Part of a small language model's weights: 6.91M parameters, local attention windows.
Each number is 128 + 32 x the weight over its row's rms, rounded and kept within 0 to 255. Layers, rows and columns count from 0. The size above them is the row's rms in percent of the matrix's.

# layer 3 attention key, 192x192, rms 0.09, rows 77-80, columns 0-191
size [ 46  55  51  72]
[[148 135 134 107 131  33 139 102 176 111 212 192 157 117 169 192 130 137 124  76 108 146 147 169 167 128  88 113 155 141 101  65 111 128 161 100 126 139 162  90 152 130 160 141 130 136  84  54 110 120 116 129 101 144 103 165 169  71 120 125 106  98 108 134 155 113 134 135 159 106  91 101  62 161 134 123 117 108 155 114  65 120 100 127 179 179 166 112 169 158 126 174  99 104  86  90  77 117 117 142 149 155 110 179 166  86 156 113  95 154 135 137  94 130 104  92  79 161  84 140 173 101 130 152  73 139 113 151 141 137  71 128 150 144 149 112  98  97 178  88 127 180 121 156 135 146  72 169 152  94 183 109 163 143 183  90 113 100 146 126 169 148 161  93 105 115 144  85 146 164  80 155 112 116 125 102 158 123  88 104 169  85 125 108 168  33 123 142 150  94 128 126]
 [101  81  81 129 122 117 145  99 138 120 154  26  99 103 129 146 110 145  94 175 146 156  65  97  93 128 126 142 109  69 143 162 157 182 175 131 146 100 150 103 127 128 110 124 146 127 141 135 181 121 153 124 105 142 108  99 118 162 145  94 129 140  75 126 157  56 142 151 139 116 143 129 171 137 149 142 106 157 189  99 146 111 114 176 121 109 152  95  44 103 157  69  85 136 138 138  83 154  80 145  91 130 189 140 102 120 127  77  96 108 100 136 177 148  88  93 137 138 140 142 133 101  85 148  82 163 169 122 179  99 178  81 145 131 112 113 110 153  98 106 155 129 141  93 116 137 160 132 100 153 144 223 173 180  90 115  63  99 180 145 103 120 118 110 121 177 168 178 140  71 124 186  82 179 106 161 155 172 122 111 111  98  90 146 141 110  92  92  59 114 102 133]
 [113 163 137 150 156  91 151 123 126 141 131  99  78 119 162 140 146 110 108 113  72 223 116 164 117 117 111 113  99 198 160 113 118 137 138 109 142 126 126 122 114  96 158 192 131 149 159  85 133 126 162 119  90 145 129  85 139 126 128 133 154 140 177 100 176 132 113 150 115 104 103  53  58 172  92 112 130  25 163 123 146  96 125 122 136 155 134  84 156 159 113 144 128 126 148 125  96 153 128 142 170  98 164 168 111 133 128  93 140  95 185 109 112 118 180 105 123  75 150  99  70 114  67 152  71 116 120 144 167  79 178 106 152 156 108 101 164 155 162 148  95 123  89 144 102 140 113  85 129 109 105 153 179 141 156 105 127 115 132 145 107 198 139  10 103 105 192 157 155 144 137 135  83 110 145 120 110 145 135 142 135 106 185  92 106 144 155 113  63  96  89  50]
 [ 88 199 124 152 145   0 167 128 185 144 179 181  92 125 120 106 120 120 169 101 163  89 128 141 124 121 192 165 132 156 121 158 115 140 173 168 127 152 151 156 159 126 143 160 123  74 120 118 108 101 133 147 114 112 125 112 138 165 141 119 211 172 152 168 129 133  96  91 132 104  96 165  91 157  93 106 130 127  60 198 149 113  97 113 168  66 104 183 175 134 153 131 141 137  95  96 127 133 114  35 167 118 126 134 103 185 147 112 100  58 169 114 132 134 115 188 132 157  90 163 113 125  68 158 132 129  96 129 132 132 123 104  91  97 124 109  93 161 151 151 137 126 104 118 130 166 111 129 158  97 115  82 130 129 153 174 181 122 160  92  67 201 120 160 143 112 180 149 100 171 102  99 162 124 114 136  97 106 131 135 110 126 124 105 123 117 134  95  76 104 159 122]]
# layer 3 attention query, 192x192, rms 0.0871, rows 78-81, columns 0-191
size [ 63  56  78  49]
[[195 116 163 143 180 126 102 147 200 208 236  94  87  97 114 159 188 173 168 119 171 197  96 130 166 118 125 163 103  98 117  71 132 115 218 110 101 151 153 148 148 102  84 143 185 144 124  94 124 152 107  80 149 140 124 105 168 171 115 121 121 123  83 173 133  92 176 131  58 131 130  80 168 169  91 170 122 142 148 113 169 121 125 181 122 125 119  70 122 148 105 133 141 114  91 141 144 159 140 113 133 115 167 115  82 125 123 164  96 109 115 126  95 150 123 111 147 160 120 144 107 120  95 115 136 125 140 134  93 146  86 123 130 154 140 141 155  81 135 105 117 108 143  65 112  85 141 143 113  81 144 159 127 138 142 134  63 119 112 126 120 147 104 182  72 119 117 120 150 198  98 174 144 173 121 115  89 190 116 144  88 113 148 174 127 146  61  94 146  96  76 120]
 [186 131 145 176 165  81 186 116 160 146 172 172  62 116 196 119 146 141 122  72 146 134 104 172 220 115 144 164 110 176 129 135 147 128 160 128 129 154 124 128 127 108 149 170 141 161 178  79 104 122 109  90 108 179 115  89 105 133 134 149 133 169  88 118 132  74 115 133 144 182 126 138  98  93 105  72 135 106 114 110 131 104 185 161  96 136 120 113 162 146 143 197 172 145 137 156 112 152 134 147 189 133 171 144 108 151  99 103 126  74 108 119 185 157 147 126 127 116 112 111  95 107 124 165  73 165 150 139 172 112 129 134 115  93 141 127 152 147 131 123 116  87 110 178 177 172 176 108 164  97 120 182 163 118  86  85 122 119 116 162  75 176 105  79 133 105 143 154  96 142 106 167  97 156 113 155 157 135 187 146 120  96 233 115  96 153 162 155 162 111 100  51]
 [136 137 117 110 172  27 180 146 144 106 123 218 157 214 162 110 142 145 156  77 126 137 164 145 101 111 151 163 113 173 186 177 124 221  88 178 148 118 166 131 139 162 162 177  96 134 128  97 140 124 110 141 139 135 123 137 135 132 135 126 188 174 137 158  99 121 114 141 208 106 168  90 117  86 116 105 118 135 121 144 125  91 129  83 161  95 109 139  99 122 168 122 148 136 160 151 128 115 129  70 124 123 119 100 105 191 142 121 200  48 130 135 137 113 127 138 116 134 161 193 111 128 142 179 103 107 119 133 166 108 168  75 129  64 162  83  44 156 106 103 122 104 162 126  99 142 108 152 125 152 148 173 164 146 135  85 125 143 127 129 107  84 166 130 167  79 113 170 123 125 160 118 144  82 101 124 128  95 167 116 178 147  64 132 164 147 168 148 107 134 125 137]
 [150 170 118 147 147 168 231 114 140  80  83 120 146 199  80 125 166 128 179 105 120 198  76 150 121  94  99 161  85 118 173 100 138 112  96 125 127  94 118 115 143 126 160 128 135 133  90 157 121 108 191 104  90 136 101 123 114 120 152 145 144 157 120 139 125  72 138  96 127 156 130 115 112 126 145  62 102  86  93 112 113 184  92 166 156 138 123 201  98 119 106  88 112 133 108 116 164 134 186 180 146 217 125 140 105 152 201 114 111 127  82 135 117 141  94 111 127  92 142 142 100 110 107 106  93 120 224 119 129  72 115  86 156 159 124  92 157 175 115  96 126 146 139 137 163 118 136  60 111 143  86  95  94 128 116 155 125 118 147  65  72 136 159 117 163 145  54 187 144 115 113 167  90 159 107 103  90  83 148 152 114 143 109  81 131 123 141  77 101 159 133 128]]